python train.py --n_layer=12 --d_model=160 --n_head=5 --n_kv_head=5 --head_dim=32 --d_mlp=640 --vocab_size=2048 --activation="quick_gelu" --norm="layernorm" --norm_place="pre" --norm_eps=1e-06 --positions="rope" --rope_base=10000.0 --rope_fraction=0.25 --qk_norm=false --attn_scale=0.177 --bias="all" --tie_embeddings=false --parallel_block=true --init="normal" --init_std_qkv=0.0305 --init_std_o=0.00623 --init_std_up=0.0305 --init_std_down=0.00311 --optimizer="adamw" --lr=0.00152 --beta1=0.95 --beta2=0.98 --weight_decay=0.21 --lr_head=0.00326 --grad_clip=2.0 --warmup_steps=368 --schedule="wsd" --decay_fraction=0.81 --decay_shape="linear" --final_lr_fraction=0.1 --batch_tokens=16384 --seq_len=512 --doc_mask=true --train_tokens=124300000 --steps=7587 --dataset="wikipedia_en"
Each number is 128 + 32 x the weight over its row's rms, rounded and kept within 0 to 255. Layers, rows and columns count from 0. The size above them is the row's rms in percent of the matrix's.

# layer 8 MLP up, 640x160, rms 0.0777, rows 323-360, columns 80-119
size [100  93 105  94 105 110 103 112 102  94 112  96  94  95 110 101 103 103  96 102 104  99  97  90  99 100  97 108  99  96 100  98 101  94  95  94 102  94]
[[109  84 213  67 114 178 107 173 169 163 140 119 117 113 115 110 126 168 117 124 139  70 127 132 130 125 121 136  71 104 161 132 162 123 195 149  90 200 152 143]
 [188 119 153  66 138  88 106 125 147 124 134  95  68 145 129 129 134 171  81 127 108 114 115 137  97 118 150 129 120 181 103 101 143 122 115 161 134 140 148 172]
 [219 109 148 102  74 149 153 202 111 131 128 106 128  99 122 128 141 143 111 126 122 106 107 121  95 128 145 142 171 160 140  99 136 116 141 115 123 178 128 204]
 [ 97 133  82 150  90 187 102 145 123 109 124 109 124  88 141 105 118 104 121 143 153  93 169 125 139  95 160 133  67 201 112 113 143 111 148 153  97 114 149 103]
 [105 130 151 151  90 173 124 131 134  88 173  71 109 123  89 137  33 151 119 104 112 138 161 125 125 135 134 247  70 155 191 168 109 136 148 114 105  99 161 159]
 [103 139 126 127 138 148 127 156 104 154 107 124 101  89 161 115 136  63 117 137 120 129 134 152 120 113 144 110 153 157 108 135 183 158 114 102  79 156 122  95]
 [139 113 120 123  95 162 109 140 149  77 165 111 162 105 163  73 165 167 124 103 110 124 150 149 127 124 101 142  90 105 152 134 133  85 138 116 119 148 117 152]
 [ 89  74 106 166 123 114 148 132 130 133 145  65 112 138 160 158  89 147 113 143 109 144 143 125  97 108 118 124 125  99  75 148 156 113 123 118 129 153 194 171]
 [140 115  85 126 128 106 128 111 171 157 133 100 122 130 114 166 134 172  82 151  95 110 124 129 156 142 155 131 103  86 135  98 130 117  58 101 125 103 136 164]
 [129  55 107 155 173 193 136 134 124 114 103 100 110  86 171 140 178  89 132 108 140  98 122 163 149 146 104 111 149 169 174 124 184 104 126 175 124 119  99 167]
 [ 83 140  87 162 125 140 137 131 137 135 108  71 164 109 104  89 148  90 137 130 129  88 133 153  87  86  98  95 123 132 126 105 184 159 163 149  89 175  86 115]
 [186 144 103  30 127 136 143 154 133 156  87 104 134 149 122  98 105 169  81 158 140 149 154 182  68 209 111 130 140 128 146 102 157  69 129 136 139 115 129 172]
 [148 117 105 121  96 139 107 132 230  92 148  97 120 144 104  99 122 121 130 159 113 159 168 113 122 184 190 105 133 174 136 135 112 111 106  78 139 104 126 151]
 [133  88 141 152 114  68 130 127  95  73 102 117 162 142  83 122 131  36 224 146 205 132 179 130 152  92 145 150 104 203  97 131 111 136 100 114 103 131 184 108]
 [116  71 141 109 131 125 138 159 103 112 118 112 136 126 173 117 110 119  87 165 172 104 143 171  99 107 107 130  96 216 102  66 150 106 129 154 112 121 120 176]
 [119  88 167 160 227 156 148 194  78 140 133 103 107  70  64 110 154 147 153 136 133 137 122 102  93 159  98 137  89 166 154 129 159  89 110 160 145 185 120 173]
 [121 126 185 102 136 115 146 148 131 104 131 119 114  74 103  82 141  95 126 203 135 159 117 110 104  73 107 152 131 119 123  69 147 123 119  57 109 136 161 183]
 [159 140 113  72 178 111 130 164  86 117 155 121  40 107  84 100 123  89 132 139 138 105 125 159 102  99 123 107 139 117 103  91 142 155 110  44 167  98 145 130]
 [130 113 165  62 132 127 166 121 146 194 130  90 103 182 132 146 113 167 167 110 166 119 132 132 153 184 109 146  32 122 126  82 164 129 181 114 119 193 114 147]
 [134 163 165 187 142 177 141 110  87 145 110  85 103 102 168  96 168 129 121 129 144 109 162 165  73 168 150 135  74 153 108 106 120 103 160 201  80 152 122 161]
 [155  91 179 175 196 152 142 157 133 123 130  91 105 126  60 100 182 111  95 121 149  88 180  91  74 152  98 196  79 124  61 126 126 131 135 133 131 134 163 166]
 [138 112 109  57 172 131 129 122 129 136 139 110 112  60 126 156 127  33 111 213 120 115 133 148  90 144 130 145  82  92 178 136 176 177 137  86 104 176 113 168]
 [105 138 136 102 153 156 148  89  88 138 111  90  94 138 169 182 109  83 130 123 116 123 127 184 147 127 139 116 107 165 132 148 127  67 111 174  76 154  99 177]
 [132  92  98  99  95 146 118  92 130  98 127 131 142 158 144 100 136  89 153 154 140 129 120 102 204 177 165 163  77 101 202 125 156  83 166 134 126 130 153 125]
 [180 143 141 130 102 133 199 160 151 170 128 127  56 117 160  77 126  88 148  49 164 114 128 116 168 147 154 103  39 121 131 129 168 135 117 142 121 119 128 144]
 [107  88 151 121 130 135 130 121 128 119  99 117 126 102 134 122 178  91 216 154 177  66 133 126 143 143 187 138 138 165 117 106 147 105 157 117 140 100 131 120]
 [134 144 137 127 164 143 123 188 160 130 149 122 146  80 133 112  99  83 180 139 132  51 118  54 101 111 134 136 168 149  68 124 112 113  94 151 149 144 119 158]
 [ 86  78 159 148 158 152 150 124 157  54 105 113  95 102 102 105 174  95 150 158 152 159 136 105  80 105 102 147 173 121  74 159 181 115 100 116 136 119 134 106]
 [127 127 175  74 134 125 136 136 140 133  97 138 149 123  62 126 113 105 113 138 137 108 119  90 113 125  88 136  72 172 134 112 103  16 142 131 107  89 136 134]
 [102 147 224  86 131 110  93 146  97 155 176 105 118 100 135 106 149  78 107 132 145 129 162  85 147 134 136 208  81 132 129 129 117 135 150 162 165 168  78 141]
 [145 129 145 143 121 153 135 139 113 120  86  91  95 143 102 136 130 125 165  92 151 140 137  42 126 145 151 140 129 160  77 159 163 117 113  90 126 121 175 156]
 [140 128 120 130  65 154 118 150 144  86 102 111 141 152 142 101 137 104 143 175 144  79 240  99 127 217 139 148  69 143 101 100 121 145 147 111 104 177 155 159]
 [155 110 121 137 126 113 152 155 138 113 154 140 114 104 141 115 121 166 198 181 137 150 123 129  73 119  88 195 139 116 163  70 129 159 138  50  73 149 183 102]
 [ 91  93 140 116 150 137 108 113 142 167 125 124 171 188 115 104 134  96 134  83 182 105 117 146 110 182 156 100 126 188 114 102 133 134 154 127 100 138  98 138]
 [ 97 145 103 117  94 161 202  90 156 122  86 106  77 107 122 112 198 135 156 128 112 106 147 122 130 145 106 142 152 163 150 143 184 116 151 149 152 115 123 137]
 [176 129 107  99 146 121 109 144 189 118 195 117 120  76 101  79 136  86 142 184 139 142 139  99 110 102  93 156 116 186 154 133 149 158  73  54 143 129 105 121]
 [ 87 125 152 165 164 111 130 111 122  69  80 157  87 159  91  72 163  90 163 140 154 106 182 120 123 151 202  92 141 131 104 167 114 101 123  79  70 122 164 122]
 [161 124 137  87 110 154 135 117 114 146 128 123 128 137 137 144 109 124 103 105 133 130 132 129  70 151 139  83 150 151 108  82  99 175  63 104 123  98 125 100]]
# layer 8 MLP down (transposed), 640x160, rms 0.0778, rows 323-360, columns 80-119
size [102  88 106  94 110 121 100 118  95  95 120  90  88  96 114  97 109 101  90 100 108  97  94  83  96  98  89 107  96  93  96  99 101  93  88 100 100  94]
[[ 91 135 131 215 110 129 107 108 105 139 119 142 178 123  57 178 164 132 252 168 131  91 184 144 127  98 114 158 167 180 167 134 128 120 104  53 172 136 101  83]
 [ 90 110 117 126 107 115 134  96 160 113 101 118 119 103 139 147 179  91 123 138 138 168 146 141 153 143  39 194 110  46 100 127 140 113 152  80 120 135 112 109]
 [ 91 134  93 180  93 100 159 114  94  88 145 112 162 109 131 122 191 165 152 144 195 125 164 140 110  65 129 154 127 142  99  85 125 135  87 125 123  67 162  93]
 [186 120 166  99 110  71 118 144 182 100 134  65  70 124  92 149 154 179 198 121 115 169 102 152  77 112 109 110 147 106 189 147 150 124 149  60 151 169 111 207]
 [174 114 133 105 122 139 169 176 148 168 134 137 153 124 183 110 145 128 143  99 129 153  32  97 105 132 119  66 171 147 108 148 182 139 119  92 174 147 102 140]
 [138 151 155 132 167 127 126 161 137  93 117 114 151 140 101  77  88  94 123 129 137 152  49  99  59 126 112  67 109 130 177  54  94 187 178 131 147  92 122 152]
 [116 100 131 126 116 114 141 188 132 115 132 128  99  80 144 200 144 155 115 194 138 157 126 112  87  99 136 129 248 114  93 119 153 192 143  94 102 114 114 145]
 [141 114 142 143 135 247 129 126 156 123 110  87  83  78 100  89 118  55 148 136  86 105 183 105 152 118 135 159 119 107  93  93 130 106 111 148 119  79 130 135]
 [131 128 114  88 131  99 116 205 124 161 153 138 124  74 119 131 123  44 105 131 108 102 146  77 141  87  83 132 115 127 120 181 139 103 120 111 125 144 161 123]
 [148 152 131  93 101 133 175 153 123  83 173  12  74 152  69  75  81  96 108 124  95 150 181  88  66  91 148 112 155 103 100 147 154 158  87 127 139 154 195 158]
 [124 164 185 123 165  89 123 138 124 178  76  98 187 108 181 147  96  77 111 151 177 148 199 137 158  89 164 157 142 104 149 131 146 190 126 127 124 208 107  84]
 [154 168 160 154 132 149 127 105 111  82 110 156 123  87  72 114 172  70 173 165  74 136 121  66 131 110 184 118 157 136 124 153 110  95 123 143 125 130 111 132]
 [151 123 187 128 142 132 130 107 109 142 175 142 117 153 126 152 134 151  97 167  95 146 157  86 143  44 105 158 192 157 158  92 172 145  73 137 129 110 133 116]
 [184 133 121 123  73 157 126 127 181 160  76 250  69 140 142  99  92 157  53 115 132 143 221  70 191 171 134 126 148 131 107 102 129 116  82 131 108 104 119  61]
 [138 148 125  88 119 126 109 162 201 136 132 113 166  85 144  92 143 151 126 112 102 140 127  94 130 136 148 106 149 119 100 169 139 107 128 113  84 100 141 122]
 [116 163  56 120  39 113 151  51 176 151 155 183 145  93 178 167 184 150 130 127  82  92 189 133 123  96 103 156 139  75 163 168 129 146 125 131 125 132  82 150]
 [139 129 131 132 141  97 111 127 130 154 121  41 195 149 119 106 136 157  63 170 106 124 200 137  75  89 134 104 123 167 183 134 134  72  83 154  80 122  98 141]
 [192 133 120 122 126 118 183 143 155 104  70 107 187 126 111 159 125 134 130 124 145 122 148 146 140 109 113  98 101 140 206 124  74 105 117 125 115 118 157 167]
 [126 103 149 166 116 146  90 126 111 100  69 180 191 107 117 117 138  85 119  87 121 179 147 155 115 143 189 145 112 137 167 126  98 117  98 118  89 116 146  94]
 [122  50 135 109 138 139 109 199 116 143 106 113 155 109  83 105  47 159 173 196  90 133 176 117 113 139 144 111 171 171 109 138 111 134 114  36 105 150 220 108]
 [127 140 122 119  86 128 144  89 167 166 216 163  82 124 156 135 101 169  99 144 123 177 124 158 120 192 112 130 101 112 197 193 121 123 138  50 123 105 124 146]
 [ 86 160 137 227 123 138  89  81 129 127 132 136 138 137  80 136 165 182 163  55 107 165 146 134 187 130  79  70 173 122 125  88 139 123  65 137 150  99 117 128]
 [152  84 162 182 127 116 153 214 104 103 111  85 132  39 117  55 141 138 122 145  71  67 109 128 110  82 131 154 128  72 139  87 169 110 147 109 179 171 150  99]
 [ 92 134 133 120 137 109 157 144 124 137 134 213  91 135 126 140 124 170 106 119 140 175 140 217 110 102  56 141 129 154  81 202 152 185 103 129 149  91 134 103]
 [105 132 152 135 198 122 138 129  92 159 133 119 124 110 125 165  96 156 153  99 130 127 137 160  93  97 109 114 149 122 148  83 131 230  89 146 144  84 125 106]
 [146 121 143 138 111 163 137 149 139 138 132 185 145 110 131 142 154 140 158 113 130 109 115 106 138 108 136  96 158 126 111  94 101  55 161 145 104 156 163 131]
 [148  91 159  91  85  54 139 146 111 167 135 103 177 126 109 114 149 167 117 121 186 164 166 152 128 156 139 197 135 120 117 122 151 165 114  92  24 164  89  95]
 [159 154 126 201  82 150 125 207 123 145 180 158  95 153 144  87 123 100 132 127 145 108 126 117 115 138  96 132 137  87 142 102 150  96  77 167 126  90  82 125]
 [127 208 145 132 121 114 134 124 172  81  94  91 120  89 123 125  58 145 142 133 151 109 170  87 152 107 105 106 189  92 106 139  57 226 145 142 123 182  96  61]
 [157 129 142 103 167 101 157 143 137  84  81 207 127 185  99 157 146 192 114 176 119 166 130 167 166 135  92  99 131 141  72 155  71 147  93 135 143  93 130 140]
 [121  84 155 114 151  68  82 134 149 166 155 141 172 168 131 144  80 141  60 132 151  64  87 197  99 105  85 139 159 126 111  98 128 143  91 126 124 144 121  44]
 [ 90 171 138  80 114 146 168 104  98 135 123 119  80 172  96 145 129 106 101 145 137 136  87 184 133 108 140  81 111 117 160 173 159  37  97 126 121 152 127  99]
 [156 172  91 119 133 122 139 101 132 125 141 144 159 146 136 112 160  70 102  67 128 117  92 150 159 108 125  52 124 155 140 152 153  97 137 140 165 132  97  59]
 [159 132 120 146 105 110 168 164 179 157 161 209  74 114 140 134 196 110 128 112 113 124  24 155 121 122 153  85 139  94 184 136 152  82 131 149 176 100  86 197]
 [156  95 131 170 140 141 102 159 147  96 121 246 130 111 127  97  94  95 158 122 113 126 151 146 178 124 178 110 154 126 196 156 134  83 116  97 137 100 111 117]
 [100 104 157 131 125 189 202 116 117 105 142 112  97 146 137 145  97 177 116 110 100 122  76 135 128  84  94 137 145  46 163 134  71  89 145 241 105 147 181 136]
 [ 60 125 117 120  74 163 114 164 128 168 134 217 114 137 175 116 167 123 134 129 133 135 119 116 107 115  71  43 158 171 190 117 114 108 153 191 159 140 108 176]
 [121 136  75 115 104 160 120 106 142 125 156 139  59 195 148 135 120 171 172 182 150  98 110 134 183 144  84 184 123 111 157  80 142 202 178 167 170 179 124 175]]